{"num_hidden_layers": 9, "hidden_size": 224, "num_attention_heads": 4, "num_key_value_heads": 4, "head_dim": 64, "intermediate_size": 448, "vocab_size": 8192, "hidden_act": "swiglu", "norm": "layernorm", "norm_place": "pre", "norm_eps": 1e-05, "positions": "rope", "rope_theta": 10000.0, "rope_fraction": 1.0, "qk_norm": true, "attn_scale": 0.125, "bias": "none", "tie_word_embeddings": false, "parallel_block": false, "extras": ["local attention windows", "gated attention", "capped logits"], "init": "uniform", "init_std_qkv": 0.0273, "init_std_o": 0.0, "init_std_up": 0.0273, "init_std_down": 0.0, "optimizer": "muon_variant", "learning_rate": 0.00715, "lr_mult_up": 0.977, "beta1": 0.95, "lr_head": 0.00392, "warmup_steps": 92, "schedule": "wsd", "decay_fraction": 0.802, "decay_shape": "linear", "final_lr_fraction": 0.05, "batch_tokens": [16384, 32768, 49152], "max_seq_len": 1024, "doc_mask": true, "train_tokens": 285400000, "max_steps": 9448, "dataset": "wikipedia_en"}
Each number is 128 + 32 x the weight over its row's rms, rounded and kept within 0 to 255. Layers, rows and columns count from 0. Numbers have three digits each. The size before them is the row's rms in percent of the matrix's.

# layer 3 MLP up, 448x224, rms 0.108, rows 45-64, columns 0-111
093:048149114133149200091103086111182147083085077138119117097057135121130151142090092122127143072131121126131093110050144152101104091136119153159103099147151165179147155096173181216123106050133088149130105125125127134129188127056149130052105087131074192142143143083199076126113141112082162120131188083070170134096115139199122195113117145123
106:071078176164085101110163108169133156145084100035131144078102157114146107125233128101142093099145094139146173088156105081129127075136164107191132188214238139134108135064131131168227112110193124121094132102146134129136107082161175111115110144131159142179103160155158091172152131052113127117118081148143166153095082156108083144139097140137
103:162123123135141132151085169109132116151129117118187131064048170164139123074137133127138144127152175094118200140089089123096132091145169074148176102155113167093171143103138119108191068124195209155164116131102179104156143186114139123105108146125163125123098158097110076144088114103169162149086159144158086124112106105174127131135070056105
104:171108205118115103105089084162136100145170099150136074146136128105154133166108084080144110101184105060189153114135145103086132113189090138134107093143134123175110126078117109135129118058188122079163127151169198117140094110100123176163090075185098137151166127184132134190099136105125054112092103180149117141169112192131133170047113168177
097:071094162081113117118150074100125093121083169149067068122115151107140132156148145145139097090168186182164083139083128106163151083085145114142129096107131113109137125085140128096093148170149154068102191086169139154150144100178140188097045126118148158082136128123084173055137133170139158157127099143080119163090103146134169056101071104097
098:076109227066110136122102143099159138144173152157097144143140082152130108092133133117116148135140157106164157094154120152128118116161169168079177147060104154128105089146088135153096082153131078156134127126156140115105078104074106094141094195175184186145160174053106083074146143139152107157136126108123152112112129131109096116170106054154
097:109147129082139177137145119117140139097161109145163164075137156126102129179103122140133140161129163077084205096134125197137120155142102114053130175099098090135137147123140140115165134083135114122087110102181155138078110104187153144184083126110126120114124123184163107106124090136179133143183151174080063116118143202123109199103127146081
100:085135153124082104130103124084136133077165140119122107098154090182158154121092121118101109149141121114113167123163079114110127173168063093056082157192174179097117111114103143121138112181186120167155152125128141093127151097158152072173191123148163193116084075198110089090229123158105118137140077126147169106091145112100124126103054119153
098:127136141137114160155180168106033159160149155130123117105125139149166042078145137160159100071144115106053138154119115082111135148144087149143147111151129177072138156111082058127127192145172147184103168105092168100133086107110184148180137102134143115142120084111165108161125131170103086165099175150113118140154175172155168141097143110129
099:124121095102191131147154121135149176176135152137133176155088133152150076156163136144154076110122140088127120127198181152164122130103080123135149151164153064135120141127113104132081106214107183183146107175161123068164110128140129090122156087114186064140150134141138129099127101135133123139141194153111136111112143043124123171151119095136
095:144110129156116121113191103140124133165175116132117154170201096145105121106056142147128144132098152105162164149168149094076138132141114144171141127088150086147146135183158188114181105046119053119076144052123164109092129146169146144130164104135161141158111114110179129163129173150129056112097144140159155115063121107119141075111096134133
098:169121155140158105124140178139138136135114121122117149103211105129144135135133172134127058114115128073134148103163125126089116171161127095132156095097143175148052132091171138109105103130095113125114110138166108128129079176126107107127161190122113167066088108175196118061104120139146175133146127140121146082124128140141107098153154089071
098:108124111095123114136075106129132101124187113167131061115112163184102164135123070141078107149152151142118210133079124122117138166107153141085135202104106136120156131089152127170108144175155162107114123111147112079116116114167157071105095052151110138138127145166135107100124187141112125129030123112131165093152142111157178145178149130141
101:088166213175172130095199064106071139124125147115165158124125112156118129143123152197107206105079136110131161079130095137116148157151142145109092101069106084099083175092097136135129212137120123087169090105138178168153146106134123123118110128046161118088123106180160093119117185062136118097084088160114133112165095169187122084149121088104
094:094123097122091025095084146116134123139113127087081169152093156150119132131103165129151082101037186095109170157129117140097122146122097100112144138154142146106133162120144110121067053101163132086127125132168105155083141118137096125121141161143185125124142127129123155179082080056108127142107139130133182202138163189132141164120215109109
099:070127094148172155169112079118092100082138086122133097166170177113182053125136150107132140129113159084117150114142129100114127114199135138064122110108072133132140110150098115118145123149139158206132106128156133072124111099150104083158129167119080132111135079194140145153114122076054131146193066136123159124116080146194193116143070164152
099:118088181102133156153115066113142152111146137094153145102123120126150139066184095134144157152104147149155084148189151122106162137141166065147119137142155078092182146138125114144127066125189109080172137107129078136094127074085104162176118118078063138151099136091100156150123067149131128132177128135109151116079134130087105148077151190135
096:194137133184135119139166126140228137173107166164127112145115113127119080124093073148108154142106126112081067193141173191138140072135156128142085134112158099088118116109127167118121062179072168120134122111142088117101108120124137132087158105064106111150153185161098157076111183133167135170170179150090125125120096129168149120123118119156
103:109182185124177127147159125180085160170079119133150157124111139139131117125205215178139062129151173111162037170129104093115162188156190149132159138112171111107135090120115114152133073123156122126155152174138111111115128152157133091105148128120093108071145102135132138131118112109153115118172114115183101153150089122106152100138139115150
108:074148110106135158201116115109083150148129108145081077108091090134105141171134115141113117119144160091069113178165148085122142119126172170122120142121137187136150107150118134170153168123141178144126102151156115169094214139095177145132168132181162115102167095106101193093055165119112124123140105162100067116087102112130114127115147096122
# layer 3 MLP down (transposed), 448x224, rms 0.0752, rows 45-63, columns 0-111
095:122147109131147132184086156070136045155057109101161112128172144129126106110138126084133163120179142174127104110129113122133110196108207096099077117150119131106106180140211149197154120144154161065121129144151185124122112156107116135186137152063184161077136156119161086163119149124174101058073152135105109152132113136159186120098098122149
103:117142137163138173139165088147125157155156079088129129164105146102137105111123122131158104095111114100128119140113123156160107101143138130076106127148089117095091170093158128130178141075138179125165126121068098079106184201082160166136138117057171135144173143150172120107137058106121098154149162109109139172080063138118158141088084130126
097:152196189140181132122131151166079157161117118061130150144123139130155148104106130143091078133109153088134177123091186154101100102200132129119035097164153137120113163106157142175157152078079065131108112058138081094117172130148181123102143129120142110142139135129130085064177089122148109103112111146109121143156097136114085148092099173106
105:104103122114124161147190159177164148094109195113142087115180137090100104080091167145120090186139172113149177096095078096212109125138157152065210164114102161077121111190164139126085145139128120162121114107161144147114145105156076150146115168127139149160094100119111090148066095226166109080167165077090091153156151117136114187146089139182
100:131170114047096110165080183105073105179108091109157182085155115100118145149183160170099090114137108088149141187148120131162099041125173108091082156143077097134137133152149103078179146101175165137081144197087121196176122145120101094136183134117104182142149092131103171114169105149196126129132113178152151101171124074147180198112160098152
099:163195128082128155238082134176134151126121112053125096102133127108168146129147071253126120118136126155125106137099159110129109146093124094089082139161116091125127132020159108153100142117143150110094194104172110096182168126156119144113066131102112089114145111134127145181097098128140117184135087178119150128103090115112136147125107087088
099:175095105100121120161127081123134131181132176165099102095121160146103137153109078066091120111170174179113061112098104078117188167144078128165129128121164113125044145114164133122128139176148129128149138081105116107128143128041154152117141102117133111141093176125179105189152142151134136113127053113173184150153112154103136137120156142139
099:124078081122077100210119150104167204173156146111137159068113079115044138172131121164204122091144149061146098177130128159118099120119096122121129116127079124134097176127147099152136160119083160171175144125103094152144149185106136137123116124090144125070140132111114118141141167107151090096140121163150118105142098124131148133102100173132
093:147119167108126185098135122099106122159171091094136098122061127110129158114066167103120164107119148128151161064160150152097140133064181154098159136101089086146122087153147125155124116096134148127114115145113135151070233165131088133100120231107178101137126196130135113178155125148103153124175114151155113160130104097142080162077101092137
093:144093114113138113108080177180190095162087091153156123104172135126105126152079120112067155104190196120110137129155082155089163122152134194098169117129101132165122123132149118171130089096161144157102095196060145131095126133099139145105107155113071131161121123154171093162143069177174115096140127130102150128129182130129135107090124165093
100:163164092171135105136188170075087102125083101127209110129106118101111146131165123098192143111159121150171129086122138115127160122057140090132137134152078155104143118102165064132098104092094169156145132139117123177158118087172123129053157094162137147128185123118128121121126056138200142105163157112109101188137150184151120138079173069148
099:145118109125120098128117099154132125139146075129122146157065125122129136079127130200100166131137145146103075179117085109120167063221151148127097136119151096177146145130148127148174084155113130138208126155171102033112121190113185115117087103175188125133162157067176195084142082129130155129081158125098062098097111139152086095110107180146
101:129065135145142163132129131157119117110137149113165096203101132151090131110147135106111160111153133066142162150123087132130180138091107108100068144107143076139122122098112114116144128138113108168152079108157194119108078137131114097103105141086113212145127141119105089103108116086086076114112156153109124131093175151132100150179148164124
103:117136151069037088135127105041121087111182163146107142136102118172139142154172154126188118129142121122145137085152121128159131162107119196146107090141132133136100143100114172110121127131115107126141146092146125069182191150138112076172133133087135116089095167101169137107090150133109120153199068180218128119136165093139119090102139143115
097:142146093143124134136150137071152112126107136146145131104146166101162095148178160118112096211148140179164078186162139115101047118168090167101098111124145147112117056151097142119148087161124138164128084157132103159153093180097090056114119133138116108100135161078156168116200142133139128120120144144181032163144138080166117076100101163135
095:146128132101103146065130175136159153104115220184170138127102109072143139109060087168061162131089159140088087114155106173174106154086124159148115086162106113139109147121091103044100051173167094118132143130102111118144106066113135128127133098107106116106116091136117105108121180134131156097107108118204098110181155176137138185187120119109
093:146122139065122148175158177134168169148109114076129159097217134143026133135127169183123134087130137136088130152073075102162159167122174170109124104101131117121149145078073099149088173180175095097137175182129185156107164087131113141128170115118166157138154099158096138113090168089119094113105117159108099152180114136124139105064145120160
097:152186138146131086110126170183138166086184095070160098201091119147079111137146197181125159093138118167148130129148192170127147167113132113054153171081110144146111158105113091153115134093147157162174171163157049148136134111127076168098139165095107163120062085133065141162115137127104094159119121125151105164126141110153122053090099111132
104:181108080125112107140159155163171125096153064140102142138133151100121147143158154156100160154159107126117123108160123142132115115090113090092084107154095151085162156122136133094099176195138108119108113185090113141107085143125128164133099134126137145101143223149141121134153073088173138154163122107160102155158040109150108133168136153200
# layer 3 MLP gate, 448x224, rms 0.111, rows 46-64, columns 0-111
112:106123124070070146131127121071074112086138090215131123102093147130140098186136104157133171177173148052071178160149159120168116148083112119129135117128174112135108160079149178070090125115093153176059082057150192146118112129084098162114105163110145150173079174160148088119075143183134073140133119182055143143166154137112219120117084124140
106:168141184153130097108091156099144143127100165093140161146126137181124136115050213136096157036108128129149152117123107126159186166146142123133107192141099140131154174103126147164121148124140180127125173074111135109122150131167098173196138124103138125151149191155091122045159132085140161063085183083100108116131091138154148113126183097148
099:129113123129132119107167132095139108120117110114178140104117083120194132164144152098157144128120165109105126178089091163134067162140143099154153094125138230128142125120109178092128140128089132161158126129164146091127096104148137115113189138094108133134144183233130125100104197144088158172155061115086159159169079148118153086184124162107
100:140126126138133102158095125171195121117132129127133135151148157140146094105093133140143141210175148163094094161136157102085100106138153181120089070179108130144122138112079111152131113147170114153096060092132158083134096143118137090127144114159104079133031108098104072134174117115109097164138131089093168140091172134072164187124153166192
100:160159086100030069216121155135103172172112156108121120110149132104119097130104169092138185101073157101164131130097109110139096166167131079161048094167131128139177094158103135142158137153097108121174137088135185156060142086192180096145152136081150147093075121176093151149129124118119116136109089138054161120068115114115104162106156110070
104:115148071105201125154116152112116183087141175120160168143102123130166083133146116148158190141144144121095130117129181144092127129080161112129088096157121168122117120096130176074105183116124146127098064117078145103143123104155152156160111081141101144107075112156130151123125105093131132143167098125109106129135139116121187165211115114166
093:167123140120118128116149142162124142098124165194117120147128127113136038141205118100103109161115172105176121165101115122149175183082160156076174166155112094124150106110137129156118127158125104077129122064072165122113092058098102083129129164125118103155055130162141120027087143109139135122150175105137156134130129128119148080080147112160
100:210126161167095121174176129151143143139128133128136137143192121128116090127126139128180118091095112110156110165141142080122177199128145151192131147166170120104124071156170108104122173155133124133149120108116150077150090148131121162091125086104090156172119061153108125137127109180107059178118146120119144089112163083124133101072124138101
086:149092092167052155135108122112078167111103106117186146174141102106054131094124112075093060097131170129119119181126180115140189102138149110063114105164126151185115129124120131134178126066152088100149177198100123177055134194139122176116112138185097125091187125125151136168173091153160159165116162124145117164124131153120090149127114151081
095:186106160186119182160106157060146109152121079112138138139168101124197094082248069117149128100093110125164128135191122131120104165128149127143087123100142118139117127084127156122107183131122085135104124138097152145080132116190134174164138107110167123116143140182152175136140127097107087141119119150130101163056163110114101130126168110132
107:131124105123104137137082121139152152104057139120072101131198122060119094155149164091143177132129108175122073132127129143110129100143083152109164118181139138143124161147156170136091142157160101097146152154177173110207128112084117196107148120184131146096062168099107115124141098161079174124097153120141077077092105143162144140139074123215
098:139170145102074157114124074128051100150114087119176127084149153112159101097116121181095111106150079180101206126157116079150130121179104125132154116135134117163097110129128139139128144113064139114200129135110150114170154075114143133118124173132137090124093092067094175104178125104143115137125098123123106091125113186131113141139129122123
108:169151166093162081199128168197094210115129140121146141131165110141120174046100125116144066164113135145142151153077076113087148106084114077135146135167165154092138117126183124167035128074131109124098064099097173163115122160120097156088098196101146124088111131135093157133155091120181116104152118067103120172213080166082123106125077105138
095:087101074137130090115115080155113154139151138139149077180154155125110141100059138154154143098131130098127174165085130168114128127093151099102133183111115169152142146145132082140081109134133098170137169150152115088096107118163135154109137171112105148079105131163102125151171113108079163100088122110103170131067145112146115112113127115133
098:086155140032156154111130160160165145194110144169107055106128084175139143122146169136154136155150105161164146146124161109162124145149112144159147070177139125137147120093154085199111130112120164114116108061157092162154158103127140154108167118128111124129121174116151135093095146131166141131151117126098132101134160126118132139112083123131
098:124140035111127117126094145144073077141068125133107095065151097099148142140131180105133123147111133103069167164092129129152131092096096164135056149108098109129134064144132117083134159158118087161094203127189104125139104132155149123136152170134139151105097098148108100130147102134088126110187103170107123124128086163154109127118176131158
094:135107146137161119170102125091119102059122106141189097119100121086160152124112113102162151136147141168096199157090155142132145121115099079114118161145173121162170128167102095169135087082176168091152141053081080143090069080068124191077157147068127135127178103150114169084139152132156120119053130131181140108128119127109069114087101097070
096:176126086121112131164154121137114111118189120140088164170131144167125171158168141126093147147158142182168157130223141111150101170120158124081149109171099128113139124196129153079119203138109101136117148192154135124176129116123114175176123158122165074109127164111149144163183107114188088120112116127193170178148105114136138102098103227206
106:095099058142079177159087141135121127073090139137120126153151095105094134183143154124089050221124086097113207102154104121177105075194156138121115110121115094183086114149137108153120144115156080093157151104190110163131147106161125090099139124083081151081075116161140132078166166139163129153138095127158204107139140140117117134131151156166